Weights of a small GPT-style language model, trained from scratch on English Wikipedia: 15 layers, untied embeddings.
Each number is 500 + 25 x the weight over its row's rms, rounded and kept within 0 to 999. Layers, rows and columns count from 0. Numbers have three digits each. The size before them is the row's rms in percent of the matrix's.

# layer 12 MLP up, 512x128, rms 0.195, rows 265-373, columns 0-127
087:489523502455459507485479554514531498525510518454511492471527527495466480524504486488471528551508451507473497485491466470527510495501485553486530438481482475535507514484572497490501509495526450515513487478470476528508538535503533509520500504517506531547483484483506446473517525528497498530494496485543486470469519532508494503473509489525473501525467474521482478470505521492507522514478
099:581483521529538454501497495536504503563517546502531501514480531518522481511498483491517513509489486516478513457503502515540521484502468539527535485495488559497505509497490499506483492488516511558506530517510501492500504511496494506487498448488502486532498491526554497499479517485485508531488442502512456512487538537475404472508503530513480479473504504529474482502514488487492505529519
096:480490498517479498494529524483505511482492502514489515503503524470547556499505492489456544513547510503483478474508517494524457508532517493523558509471482501509490518504454508513526503510475509493535472484522537500493508521525515473503461494486480518486498481492515558540477520468455461501519528497515522511557491528507494467468474534495532531502474470557481446487485495496526456495438
088:503524477455454513514504528500498525508494500473504495540567503494479527525507532553463528525494483516475439491470448448512508469476519524493545524518486515501507498498486494489520492475511514498530525486526470504526512489493496471521543494541496495499513469515476520490505452531500472490464432453500477517493525477517444517479481490481527544513482507520498486537472519501505481484513
100:504492492505505493499471493454488497541518463521497496508501518483530514463531500482526485518466479554527512469520525502465506505501506511472521486516513521555505525523543535539520529485536450494553502535532527492543522506475476496492450462494500526494535547478504509495527520506486497534484507492538514502533500490513536500463475489533500521565499483540518511548508479535495537480481
115:547523516524490512516497518509490540499544516460543525502510480433514514466491511469515497524486501493528488540510459450508527546495464517480506495505526438501487503466526495503530496482484527526476499538496466514473459493509460499542483519478507523521508449489523548481530470473480511462482459505481506524472540510492524507427530497511501502495521491502481522519500509507478501495520
095:526494496518514492478515531478522523488528529486504487476508478444528485471476508538487543476510482497553512495521504487500498511496505485483527540463519521528506499528521527538526494490455510497458460504472544461513476528507473453497517543488508506524528475502512549444475442551521530496503445557490505484453506507513500496536506472494509502510480495525498500500480499456489519488522
098:465506466463496481474497539506452517518452506478513522523501488478503499495498504507556495492496477468455539491503497493497503495516513480492519508464475517485489516517475510538482487449495496484515485498514492533558513521497505549467494546527507497508525518517517511505516473546466502510480536515538442552435552500520510494509496505501437479527514505474483520496474544491512499488452
096:469458509514557517505492499484543486482537508470466487485446471462496485511496525518495479545508470466501467492507447508518511457528519477523437495501465485528493515521494502467474466524499479468495486468473538531478513529444525521483477519489467510484521498497513495511518523484540502494515477488505524490555524515476546483512482472483538528500538488488482508484481520492541491523464
104:479477503492510499527489539478509513511540532517462475521458486504497519476535490494506504513502456498507543509513479516490490495474455484494470541487529482511500561511558499536496516499452558504527525456505514521528495522470512506445505522514517534529470520551523456480502513443492501494517456518488484459535519506491506524475502482465492495466496500517499466510498511449527504535495
096:527494427502559525493483458453455523470534541511494476488562446488498467489500528519487504450521485498524444453494496514496491462523470516500482511508521499519507499527508524514493544498498474484508487480466521537499509521515499546487531477484512499531481513492513545469516515505533495506514497508505518543520504441486508499467498531484522525518514524504477495506463520517469514511481
099:493452524465472445524511541511494513494514493495497503525528468490486523475551474502513502502495487481511545509485463520555522512474514500530522505531482502505495480524509543513486500485503500512498517515520474536537522507513524496465458488508501533525505543496509505470533506452459522505520430492507486430491492464498483491496496519527464449465506545529503470453491492483506459492480
104:524501530539495510462576495491491499487552533474483469519503517521524528490520517447503534448484531474497500513539514498533458504516520458463487485482514497537463510501489482484533531509537498494484551546518508499503468524470498470511506487502509456492538504477506466523534490483495499506486487531515515532455481528500512505481473516572488516538505510531497488523505516484525472497485
099:514506520471512511498504516524463474450499495476473476506520523553510546521495544474491492516547490467532480510491490482467456481479457429493494506456501489465500524442477499511508505513513559464516560471509498538515517487522508507480450500489492489497500521504495519511524498472485522504533510461486510524474441532490483496488505473501472491530547466498487515525510520490527518526505
116:508464451535501501516514508497511497490569530482487484545473484536476486478504474475467474512499460528482514461532511492476476477478474503499521472519486529519516514514504497567491477514529520480488533551500497481475468505502533489499477498540550504483474480473505478504512544493503507485483474497492476446461490532479510466454511513508425464496511495505527522481476512515526525530492
103:498497539481520462494521500494465479520518479451519422505497477502481485470535502530459494526528483504550486527484530509481509461516524451484514509511501490519467531482449475527530468479507470503502473481527470489524499489501469524504512486475505543499503521492499474501512505493488506482465517490486479501501484507518496540524450500506452440509443498516508509505427522486471494463478
094:515535487508497495493540493454493489541488493451480480545499473478497519506496493504430582525535495476496518483523503522544512520491485517497518503472511526474514530528512492522490462479486537468505512467505466502472562488472488546500495484484501520469519489514475501512493517494547540488535528465476520514518563519538503505490505516487516497537515478520537549471500498508502505506484
107:525554521502501505496497493484503493509515555498513475561505529518529506513507520500479516539470490501494497470491492517520488537562496499510527492432473501503503489491477535542436531494498479528489503504504498502526490526508490467497499511520556476501492490467490497533505485535465552471519548458466490509509500490462496493455477510469523493516494494498498459467452454495512456511470
092:528490477451471510476510501495489530539514487503479488530487529524506479499514501450485506510505462521491520432528509520454499504497502557474524483520507457512526523481496502482480483509487482489487493483506498487527480462473481507455510422514520488475485507492468497478497480476430473465524456467497451474498467462514530505498466483525525482448475459483488499483492503513509509518476
097:522487532459569485481532463493516548507521516491496523509487511497536522521475541469518469484538468548527504469507493480513492511522528471485478485486506494477468475531502522512516484491487551517525504488538509528515534541469510533488466521507524513541547504504493487502477559529506486490466483528520552507501484509437508513480524518475540472525531480479493514488510468505507478516479
109:505494535518547495491535439473492490478523499467505496497473437483503478504451521498507518480516502526488507508495479464488492465449519500472503504486502537503454472477451523521492478516558504491471496522464481492511472502435495499478491514472492528504528469459488535498463483484540498444526487490499464525548518520500503538461483476480550517500484503533490510502494509497520470502518
095:515526538482532486503486526504491466489521509482544511492539503504464508486509502513523514511555530468497483494526515499520462550472481495460558464507516552511516472522471481521472466493532471508468500466518453535472516510546477498487529470487481461495523524540532489497519493494516487467529463466495485508516499524516532474494514511493502568490456520473501496521495500509485473552513
106:490490466497497515470516449469481501501467495464526526496497536503521449506522538530500513503500474504502525483536479496522489497518485461497521565510504517501490472450531506491478479467572482522494510522513535516502473516549493503518520522528506500533487498453511459549529463476499515501538478486489484494500527504494531491520580529477474506540533497484494504498524501495511489527454
107:542500461542489553492510529482482509475457522488481514517521513526493516537515512488522506526495527525534474489470487549499467486492475535507524530489486463500503526515482490497488498509482491580509504461526478476500532501526518486475478468519485506479493519519482471525548504521533489506486503539465513497488541489555511483526527529565556500495512510501482496496470523451523533477488
097:450490446484488474528543471493490478514475521484502493493478457463502542453556544464504506498499518453517499517469486488545499491493510472502493546526503520522538502509492517496478499517493513493519503525552450488527525462503456490493519475533497501476493522506519487516463490480517513475490514507460514517491488493507540472472493534495550479459493538552514491493498521516508500528558
101:492482515488534528493513463505528509509468510480501491543529483474508507475481479459485503511493490515514481472500486513543488484477440541477505514549523512505519502523488502566467517493537503489505554502483522532475515451497493473498508496476475460471460570500483468481481508472503452491494529533468504502518495485510484530477521522521528503518485467500486538533467527499518434480515
093:515559493527494534481504522464514503493527497503527469472469535492494508520508486506515519535527496512487509476519462521496506463535487537488489476518504497525523545531503489475531486478504493505519495513498519527500513543448472514495493507494571499483508502523510465451498475467510523436491515524510454501508507566498469463498454527481519545512491488466534426513521498491503501500509
102:525467515523482532482524496500467493498487504499492485480518504495485511520507486506482474508516503466492497443477499517526510530523502516508481479518559453495513519474515499489522513527519513494542513525458450530531540509516459437500543525487486506497501508513458503521488537428490518522502533432450484478509483569490521484455527518467492503508483497514516478516521485497512507481535
109:510508509482539495487494482492445509532535546492496516531538532483495518486461475453511522503515508479551502509495473497508477535503499512475484530470497491511550478467506524540507491449530561490513511537495505495503487524493479536510478504489523446461459468457507475499508507469554501522520489451525482505464488520490491476523495495446513482505523539492465499505476486445503481504500
106:570501491524526474544506550478507529505491510514490547483516480518501536477516516495550462505508483509516489487517497532482513499513515474521476490504514534498478556480511519494557431496469540507538578495494504487474474496488493487523492511523477458526485500491466510528496488530474491519469454486529491471535480510512508488494519521483484480471520476532499486496508489504563528495520
102:516524475496515504505476522497476491515525501441522462479489464517497519526474483513518500497524517486493515557482513495525541488483449502488523556516482473537521495495499528468501544454499498533467485473529514486497525564509520499492541489491457442505494504462509506468514474533486471475522536481476534469504492509502533510479538513477486518475500483531526492510539546440493490504489
111:518494509519451470506475474536521518464487526512467499487517532453511482493507514517508494553494457544516546483498464507493461539506500539435550511497522467516468472495533515506525503495467544523462508514496484474480518482546503486505533509489493486451514512464472516479495536533485496522487517483495472514546489503511445500522458512496513490496501458475450512489521499514512499489531
094:534500464533505518519441508437503494465454528505470492504496503476471542512493499488476500505505514525491498497493486521536531498492497534481487499531518455542480510539515557507495519498534506502508555495518506495486527508486480458478523451523467503497471441513530491510509524562466444514470515479529468535534470488469497490511535493494524496507493512497486508515479542515503488496462
089:526463493483525499516498494527473508513508515486469498486520486473540486489513462521501484477469496498505537512525506578516527500518477503487475462493541562527493469498538518495528487508529515452508465488527458498465540476531476497543496508478492484484510490496448503498487494498545501482518473495472487429501527500490535501453498523516472469532488510499471536479542505501481544492470
090:528518498517495471509525454458521508497496493529555505527474523513457483497499450477517536494490548491459488512474526553505523527512519489515535471512513518543507498475504534520525496488537463532479473471510508507528520517483479481473472504507509444510540541484480494473530511500543551537531477522471519497498534491522518475514533483518506512469533497482519445486491484501537511481485
093:514482523494513462490499493466453526503495492490496458496476463484472473479463492530498536504504523529544472531489461541544486507560537541498545490505515496512492485508486559491491485515478469478554495482500476491470513518525510541510497516473534526499485482471471488486453470508482477504515449487508499531457508507456459534532476500471500458488510553511510509505499503508528499506512
099:512544518509489473508532492477487477485519541499465516504507524508494465468516515488501519491530448507504462521475487478517515517524486508480522457508547505490467521479541526523475508449494547503467508481516486471476518492487478524499507524520487482518490475505513476472493535552497418465498495454492537515505521451460454478497490473500515529499488482533522522510498491510504523462563
099:495482539507431474506464474511488513516529475497547482523524513508479466502476525522490462498519499488515487493509530478494481485479448483466548470486469531512522492493490496476469538485501494502510480438476453528489507510493474502506450489447512519500497528521507467535519497513515477507450497523473515514491486522538476451474482488517510498519459519512441499529469545502506458494512
101:459506520525484480513541487472483497510523493500489507518493492448494454495484498492477474475538463499484501564507489452554495492477535532473495518518518449517553517466462502493496503497498527535532486494526518509553475489525514531513526485478490470479481495489518470473474500502536543460479482537533501478480517530536469519520522498466500498488469462478456483490543529512501516488491
102:528465521526516518531517512490480524456532547499459512495484526495532474476534516524505489510495498503546497472482523512498483551497538527526475489450533484545463468489463517533500482530498525524500478511517502504473489493521489542524520515495512574491499469460478543522551489501478494511521515528490471529499492483544499502459485507485470480484511526510480490551501446515514487486521
109:532511454491555498520452485463522506493516515500550499486490537495544480508475527468484476526492481488552490467467522491528486491467488551522532530503485506557525530499517520493532476525506557503504492497513518502479462489494490509501565535485482508498519467512540503513487502545496480479541472497515515481484505546504474512474485518515513484468526443494526496478480500461504524482518
093:528488536468487497492471518528465513463519511514535455456530493505524482498520508492476525463514444531481486512491516534484477503512428496451499445500518531518540509525439471539505490537481493531493515515493518499506514487466541490527491533518522507480475525482481506525482532486499503522482503489526462494488491511506452482512438485495524473470496511523472515481504476482535484532477
101:510459497521516494524483475516496480523514520475466489516490576458513484487497459483531491509495476501541508509425453500511492538520501515537512516527514524541505542513496512532511513471475515518480502484510480508464489513510491459570508548453511474498485528493522501501534514478497523476487484477471472550551523516500482484511438510498495516489517506491512503445490477496482513495490
109:474496530497461497507543468473478505518477532477480526491506562464497464505507480494476491483511510492496500483461493496510472470497461508478511500535505477508501505473450471448485514515509527481499491490516508504511487519527491494489476494531476418545516506495557514474473522488507526537494503520526478496525464463535480494519506506482495518459501442519528531495469530453490452543475
100:539470532472457506547500499471510513485526518487466513540508498453505527463472491478536485530498516482505483428535500474486501524510480504453533480469475502532532513516564512515503518470478516487525521518478496522515518462523486478525539497444531500495513461495534515518506559540479471508490518480482518507475504464476477498522505482483493502497519474475480506546519535523492501480493
103:502454541508487457488484509511489505509518543485517520520468506499481463532495467457505510439546479466468535531485532536446521487501442511482539504489518487469491507496463490506514489498543504500543492482529497474467537497506502535463498454531540513485475497485478513469506490517497530514537484454519538497485480474459477486524517484492548503485519509524512509522483509506513484499544
099:485476481485499476490471493471469515496459556472492466499505486514518530496503524513527510512508461525482528549502515496483466449467464517500482540486508517538488504461472515487504489465495523487552464481522459476487543469485508475497499530489514494501495446475459519461481461487505488463470507512470473490510537516522482533470509503490464523542536481521497507489512529456464509551498
095:531521476465510501518446515503523453490496536493498495481509499471481479473538527496504491467513476498524485478524526482503492553496451508527541448498501520509476489492490496520520469492477451487484511467498506537475508453526552442521529466514521520443531489486511495483491506445522463522481526506476491495524501491472467463472503529478535529493511530502482499532545511514516499532501
116:476525524544471474517493515474477495492506523471456462464520518515508498512529507483482467485537508513481535527472516495509498490485463491496516529524493488494508485476461553504492428436476484512473488500497464536517497542515551525503541456522455505522515510468469513466488511495497481527475518531478556454467500514507545482521524497495467487507493497502525469491501505478483493466482
083:533485496492508467501502505461472465517514518525466467534487492504492459543523475505484517486490497467504505475443502532477495538504469503490514501487528483517523518527508489514491506484487505502497513491511521494544516467512513433502444481472570516502521496447534511524511476507527486542511510486570549475572504510494508491508485474468480539501476548502476507520499502509510496502529
101:492522477477497484509460500506470514500533534510497500505498479470478514490461518474529552514491480514482506492468540486514472500521487489451472474511522525504469586515447507516478504479527466505530529505442513491501485503464548475544510512520511460480445491463506512467506494502523499497493516447479521518517479463523481449442491500505498494509472522523509461488518507520498480502499
104:473468548539488481520508484511460564483528506492511517494482509511520549548504494469503560514498474515464488505491501514510540517484444471470466509502546520525534471494536552468496497522509493467499503531488487501473510461498481462477527460496479528488509534529518489461508450520467499499482489485474487547525536531522497502530487536514492513522508501474517507522489482508501531518522
097:519475490509479497478479516514523493484463547526475521468491510460538556480514493510475548526456470508510506492498529498524486513497493492528491507483499485515547538537491534499501461526501478478500488489476540506482475451506521480490501503536526503538525526477502454438540495463510469488461545471456517506506482504512525500510519475527468508484507464493541464495504536540536517494476
090:510454506488484484541476522500514469517504518503500450481516493511459507441452505498533466585574522461496489547515517507505479524520455508486503498548523487511489506534498492510480485536513477524491491504488552488524502470512476473518484533471521521502468487495505494472500529511482520470498483499503513530472484516482471447530479512483535479518497498504507449542502529517501497510505
103:532495460524431502522511470498525496519486487507497524477518479473506493477506466496495481539508527512526465481460493510522496520492466481478512537507522448527483521539504554469551531467486448492509516513511511489485533495516479442500495472508479519494533526534554515488493517537493482514472484463483497510464468520481518469512494538476488555521516499479502536474481480502483503522456
106:431482496501498497486481506492498526486506515469466516543481529496496507467541465467493491486529445476493509478516526444507496527511463492473529479510473545526458498507463522490549533521525516482510498475491498461499480488521527465482467503515483486480517525493481506503513479527516497489487547485429452472541511481501499457501527509492474474537498510505489543466507492489538540516515
108:496535520484488510512473537471458474495513543523524468536527512473490520527481499529522493456505479550487532501584499494528529455475506492490518513483528516528523498537465496530505506504516543488481493510491502474507514446505474500469497499488505503489533478452494495472528498505509530457545490528508505536528486487537475520489526527554513488504507498461497502494447534458497483517489
096:531504459517481466482473462452500539497519505469520501472490504513520510486524515499487496575502489474491538505464468515508491513481527490457504477485493482531506564529480495511509488498521500497506425529500466510488468510538505477504492539515534494483517459456473528495488485559505515500536486441532488504498555518501494496489486494501495484512530505447534479493464486488508522524484
107:495508478505529515490499500507528490495540533475475492491499521459540504465516559453538493483502511493498468480529478456483484531474491531494458488496544505526573531527513506525481534472513503504486508456510497491511484498504466480518495529515525481514510490495547470471527544451530479433523514488513535501527480513462519510525479520507494538482511482534481484477513545471481507484481
107:506531494469516509518478493492533457490505505482483475505536461530513525535498514517524503527524475526465531501500513478538539529499485488468505530441535515523494548482509504464492491492495546499566500506532496506479464537490528506503474481492477511488486461496548512504470480510478561499515497492493567535476507536507509531506512504514552512498519477524501533468459497500532454482494
095:457491483478478501499494496490495504562483504518479530451527470504499490496542512505539513433446503520485470524481491491491462498563515506503502503509499478491481505499501530470546472484500448522531474550520513506547498507532527479560514523537487515525498500502478505499510512504485550496521483508493535462468502490482508466507508483531498542496477490503513491516461515506557480549487
097:480514506495524473477497485493535492543490494488461496536480512434506465491540525466511477495542517489509503522486515498514494506488464510450516491507528529483524496536513496534562509491525523545456478513542501490502511423512501503453521512483502481520545487437492467510488506499479520447499522511507490541500520520516473481446499547492490486488498484495505485478502499505446503520522
099:514492515522538473491454492551506506505462516503514454481481498503471516506472479512476470461502509500515519528488522498454495528575523504462519470476524503516530519505461536436478474519515503510525495479484537499488493495536534472472510455531494530503536457511505502495508448504475510475515475495518515552464486488448521501524499485498498483508487496501472506505545556486497529486519
089:478498519495477482464534501468458486473437516479504485520455511484525476462487511486468491469491502464486530480476552566499521487544455469510505512535496540483499508481520513480548512501501485472509475509481454552489538492550514474532519496495518500521477515482492479484486507473509507492483501493570533504488457487486543481501504463502465524498490461496487514492465477516493522485500
105:482435478514533521500490502472510523508541488501486521487497511490494475495540528476536494498560474495554535527523528504465497514522465534488477450473499487512522536471479501469524496522544498508494523507479514547490509515499454476511512501516459471498524491535498484493493519522458476512477498457518467556472524478518530526536504514455463494504519500483479508469506524517527475455521
099:488510491481502504499499533513477512515476519456493510506486470446502511512488496498461507506504446507533441521509467519446498480469490507501479493494519526509475476491463463508497451459505486502463489554464453522475492477492494482509580510509451454519496505509508505560516459487466479506504501466493503476446494519458500499522487503508517503475508547502498523541492506515524472491484
097:538510516492506503474556529446512445500499518495499483547524472508464451508494473516491512497483490484526500518530506502471502487450459526481517478501499479498449504512505481501519482502546469554505528481482532498517512486475521515530460471497507481476501478492499461478525503506475469547509526505488445516456483510490460482529501501516497525487538467534503501529479465484513502491575
094:506487522516505537490483487493460517537486503510442509497481509468499501502485509500476548540470478476512474466480491465534500498496475495463522468515541502510475447493505509502507527474539481491455455516472518527530514486520473489480512457457531490464494518475514499515496488464536506517555508518549539518477463460490461480489472516476488502486473464511463540555498475497494480515494
092:527499469501413498481497515464510498495444536486432527467516512495536508515488478558493529429471510511487490540523489532522505483485479507500498502505492474516514513527474475504512476517527496516521460532518490531485523466535517526529483515470492505518526503493487472492506492481514500504485526481515500548531486492508504485514500484537499515507504459478511518481522541529491511445439
107:488464541515562551523486473471508527495513502451521499511503499506485487471469487495462484506549461529518538556456495509476477513470473521481506443507471476498477503505534545507475497493532500481492505499496484470496489453495536473505510521494490465503543483491493504490504505499525488473468491489477531550495485451480491498510454510521540536564514504531522477504499533511485482491496
097:508485496488430479536522452534505510488522469484491524518488482477522465509520518468489459478509484542516485496485474512498446546489499529482498505491502511474491496537559490477467497473537462532522505498481520509542538473530480501506498514487513484545515459482502526460537520516520536485533486494530554565477513513554475511475479494508498504496504516500473466492478502489523518479508
097:479484490527481508518513500475494523454478519480494537528534522543472472510476514502513470457519516511466492532539511469507500529533463506507500511537499484464513508518488514520497514510512523572520466537495505486523557462504548480526439494467515471493540488511528491515497458503501532489490528490499476502506566491500496519504491557528501547466533485514472508491483490485495498461497
105:476535515483506497491507493527469536480468503480480505503474474550509524535475507541481489517517464565493494493502467511510494463479507533502497521533525518546503488507520514491451468514458533484546519503524484479479472467492494493537522516551501508497493500473502467470462491504482570530505464483482527523513514497475503496469477557492496506498496468495483529478441509466526542506481
100:488514533510487476488498489470477458537482505484501513486524496475527479512499503499514465482518488512500505501508502480474504475481506450504463452476504525520515486522528507507521548494490516516464471566490495542492533470476487531503521494523466493482501527490505487507459488551501498504506532492515421481455473541498469467508481558517466523469461529465516524525485487484540449477478
112:462465447495458505507502492474494503486510517479458508483464495470471513482485502490539528535497466511438470463532536498498513489519514484525518507507493474548494545482466541484519494490473536489532493523471460507496515509464524542537544513556511489522517498518485507552482486531525494458494515495474450523484557489527517509552509505500513473485517502525489483505498504478523520488508
100:512474513507487492482490509478478468486509500490500454497489460484474484503507466518492464485518503526500485534551521543511523465518528487471470572474515502530492526508495474518492506464514486517453513472542495504479548521525468517444490465522476542472499468467512512488456477461477490515497516466452539515521496476489539478510509482508445495489486502549544528516505515492492489523491
089:533529513500488441499516462456505499486484535512472505505531481515526464481489537505498486508527512505495461475512462517493516499549518517508495524454476511514504499505484466488567461508529519516489455503436477477479502513485478457492510469509480496547506446502512482521484535527480547455451522501487542484502504524515521527484529527505479534477481464491500532492490532497487487527481
106:498456492498510483514508512505477526503486534451501469481490492501471534488504483528499484529506560528482536467489535488524487488515454490512507482445450538519520515493477513480462475511523529510499503504459500512492498457538506515549480499476431470513549439458488460512523467490506492464475491489468502501468497504493489528545451505480532489480492516457508486524491483512493512491499
089:536487488471496456482487547463541461452498506489481461476508491513454508464480490502524474516532506524501513492502514459528500480455487535488504511474480506529501498497477516476528471438526513555550487480473503494516506504509490499507472499485493532520468473454513520482496493527439516492529479467534510499491516526511502495524507523461504535522467501530519482544464503471478447505526
100:538502492497522490482504495493504471481461487522474518508508495494440478463494513492499534470538494533453517489531521468464454463518494526484497512513503496490501508505502508505541507519503490532501535478487521515510517517536475441517463511506510454483521482474495507562526485517520501511498474534470507477521539529562503478458526500517506519483492474449488452560466482486502466537512
083:524509494499472497535516513498490528531463498499509472506477490466480493478530541540510502539481525492540504482513505496497496548478474488513507508509517519476526505492489510459525501491510517529565475501510507536500503481457490511528496501495548532493497502499497530512490477497537494490511548561495522502498448563495482548506497506481492505544496509500458474510434538509556494438467
106:482518489516487500528487477504494474520519506460499474474502446499491542508533507456487510499518478548517484485514461469512460480510440522498493492499512486479464512539517514496506536492587494520531535513507538473475514489525501476523503479518511485509509505424502493445537509494490487461482492488468534537501470447516470519502500524532522510536484521514517532472506484495516519496531
098:529484494519484492499535529471490533487495513519444499485531485491520520532473521496498502469563489521479482522516516481486492527466510511492504468469499485504492535531533514524503474459539543529466524502531479495530517480483475491496485463534551474498472477481441486474505506579480535529488512479518522520528541522501534487485527486523492495501459525503486484514532561513511492507505
098:488443500526551476481471479487476534486475538519496495547485508533498532481449498545472513493471488519461511532511501509489478531538483498493499480514481484516532533541505535512520507480501484473514502530554503509501480478458491517478509491508489492492546497473516520486477460413543509543480479521504504510472510481515477520510490511488521510531548506497471508503488520478517504511564
107:498490494532482482520453486473492484477486477475495517481511506508471515526519489477487549512516455511479482527474516509469524413530501524488544441500521498535492490443531528540509489504511490513520508457490509524494476487494477467520519467515495485484486526515449477528521484495494529536488537537518556514496492565520482486521532485504506512551538491511506494470502531493496486491496
104:485491495521481491550500513497505484503510519496544485461530514467496498515505482443500498516520490484460506530511519494511498523468496452482481502531537543535525493508513505532514477461495521462500491507505511494463496482458453467496458525503481515493521488475494516526461518482536575429468509503504547524511497546443499514502472539541495506506513475519528506485471467510505517505480
110:484525505527463494543459481492495471490493539471511517475450485489473542501516541486496460488514526477493531487485498524556488516529490511484488478522493530531524499497492501491512486507460537522507517516537512528523529436519508545457483460494496517516484483445487512524469471480462518472522561511488477520503500450480458526511471482457500537476477480479473482508513512512510510497503
094:514492525491476469501504556505439494516483545510449464482505480500501551514519524513462473475499468457484488459482538463476530513487459490474460479524484532488529481498506494477476483516495489520468513539483486490509509515523447540499525501507506495501484508497464525504508464515486551490494474476514471483536490514462538524527521527466501496457503452528517500498445483487507470505513
093:512484475524487518512552496499487537496488478486460476455526538487504524484435515543493493486515465453476485481507530491481487483525509475495488472533496507522515519481526522457509502493480519501503477464505489512492484499523475528514537490539511474524463471470505497486541443551508535548507483502504498486482500555503532530477547479492493462474517460560521496482490481505524500462506
100:469484484486498527557516510510509492500504519491500510537512489477490534473460538516506484485452468489499513414526461496483445481476497513489546524484491471475465509500494498479518470446506478442540491504525507472522528494514512492499507516475470460505524505489525461459507531486509528525493476523518516522506508480538471504528518519447456482467485498516484508495540479464481514510491
096:516475504538510521525490512485509481468518516474472510492470452498538482468474510533518518527528492493474464467510471526509496483545480518505532477454511529496494489492505498501485546534460506500454482544475493516552495500460535449510493492542542523464548494481487478534510467493525494517542525496459505500530463463465519496510517500502557502511522480481518521485479544508500472487501
107:511488475496530462515495485518467507529528483482531500511524511477518524520495455475475496468526520510491456495486467468479529507536521483528536503511468469496520518530511492459496522472471444543500520494510531507529520492470489571480459478501468479513531518520488490516512518462508483528513523538514487473492481546538543469518521483487515501494506428533475506535470485479517507532498
100:538543535507515531491497486492471465508508486484507481503474482485490565488521497496423509512524496461501478557520481505489523507500533498479499489528500516473505556521488486436483494530506532474506474505514476479471513522460455505474493458488483501498561517486470511494514515489501541499514450515494519533524545537506526516498555498489452522499490483496529480484489498530497527482508
102:495471480508490520530511521486481501484527521496482504539502559510505508473481521478491515502469497491478501528429473477519494469508485469483517456527499448477552536469462493495520522517482497513477552537493502541475509535501476465494503522497529437493526519531515507534512475523462499517488541487510533528491460488468484520510500550473509556477491482515496531523491511517515491485460
094:529499514508509494532477529467517514528473531502512509522505522513511546444484498519508504492483483516517482466499479473477474525469476493494451519511537504502483479467508505509531491519537488469473515502508540501550459481473495483528520460474468490547514477474528533473481443511489444496505470483534525516501532464529518497479485545462484500471486517505466475495464531489482508531443
104:523507501495523461519490510494524484485522472479460449552505481493504537538455532484468552509543468490494503539569492483505482524447502502515489467478474475504467515538513527509533507555502504489544534554477510499499503505502469486524507507484480520481520516498526506511509466504505497440521504504502516515483514523503474510516511492503466522504522496511503469539516479531508546466449
094:524508500529516502524458438508472527464509526500440523539484475516552516529465508534538487520485498455534447473492507495543501511498507503500538548469446496490499488463449482467531472507496506513475494484510465497513487494498479518537534549492513484565513523528507507502471506482496536510481479468517461465494524507538504482484498520522477491498478481511502484493486499525486516509488
103:497487480526510478507470462518486507481523510509473487501491559526467477487529488477569455475488487512484513507491533509497459503471518457507507503533455462467433496493429506503525483503514537504503517508521509457497485475499499487448447519481503494499498465523515489458483533493462490473522527516494528513512500512504482446512517550449493504476504485490480471508456501493508506505495
106:529479522482504485501454501487505495496483503469548492488483513528538508489462480454508496469510501505469469517506472512488458507513540518512502477505458492521497493540498513507481517468490488511451466550517535533487510500486510539549493512476508524439470489489506439494475449506507479502541486480485485456514501529462537490497487502470490535499520501484460490501468542473554456493525
100:516483531525441513509476544445520469492482486517509469497501478471503504538486487482509518503494479482475506496539523468525496464460498513438520451501519489506483523469487493498485471532525498521463533488504484528554497482463460484473478522513529490546544514511466520462524474513480459512474455512521553511494514483533480508539491524504500496514475490481514519503482560502503491506490
096:501488510525518477474517518478542484537509514490482510489493487547477466511515515527516490491514485434496507505517493495474488484441520537479540511513488508501493479555496428512504535509541509453529543544493490514466509478518515489500473459504482514530518496488475468488510523536525502502512458494472483476527469461474490520514510544528494509497477466526506515529453500496504430491486
096:536507472506491519522473447451514497473536513473462492507521467487494529441471505560502520516543532492527524530534476509488515495502505476494482511532527502540521509514530520525538531557477504480516496491518529487505514466535450476533470489505496511515503438474493526492496466548459498466488529483480529500496472507478496535464472527523473508480484493492466507504480499495479481499490
084:510459499480522526496500461481488478476506479510531483521505497494491554479522533512538521454499520500491545511460493512467526483487501496493480514485463487528499459485504505506517481544541514486521509563450475490486507466523508516540455506518470527531512509513492471496494521480502512526522485488501496524496484503515482459529471504464522534489477469548507517513518456519535421487449
107:461510475509497446496491526492493516500478500501560551479478491483464456485461514484525487475488515534485538498481526500442485494454518488481477506460494477515505498510485522528515541518516518502515469528441529524482521471492501510529470492535527506495524531521484441524491478468461501513540486516532486514521460513497487444500498488526488529491463467528500492474480460493541501502513
097:493506546492489522531482506479488544480489511494476463484482499477527536508540490518534493482497480435503546525503534524505477506526514494496505517509541473501499518478502488468535517505500485505554529543479453507518519511511531535516523519467496429525559500500498509515469493517495509511520510476570485502500502528535508446501500493468453498504482510529463529524528481523468512526500
100:508501505545518535490491504498518473503502454494492489499489488501502473476487514463465483533521465509529478552529483487496509446502493526506540501491541504492503508553548537481482509476507501471541521505538463520502519498488530444463512529488539513513501468522492514526460475481500525522514496474495537507483486510497545521510566525514482504479490508515451513531534482423500504522498
100:505468488514555508463505485529497516502523483484554481529486487469506528494483487491442499475500515503500512501476525493525508520511499460480536496499500521522539512514502557512512536509521508475542516483494485504440465494487481542480512525495444527507535442487503516504493513515496512478539481486489468515446541512463508466534489502481527468547520520496457477474444529514495509473494
102:510485516494428514516544479513500477504476518488466487499484512492492518489493550513510494475440485504455488484529490520511517488505532485510543484463447453507506546488480505510475452504526508521484498472508500481528474472450511502476504511530500460516498498501551470507528538478504477514475494498498534512521535511501473449466474540504487545517493516500488463521485529495562525467518
095:489541460457488502547520483537509460495494520503489548517487535493502522508539516509519502519459510521547489469516494519494494491494516494472507473505470501516482497447462534539520494464530493534525512473488452511497527486509473488468448464519513515502528501500448462477502498508504492526508512484516545506498525493460490475524474494480515542548464465477453482508526517539465528480498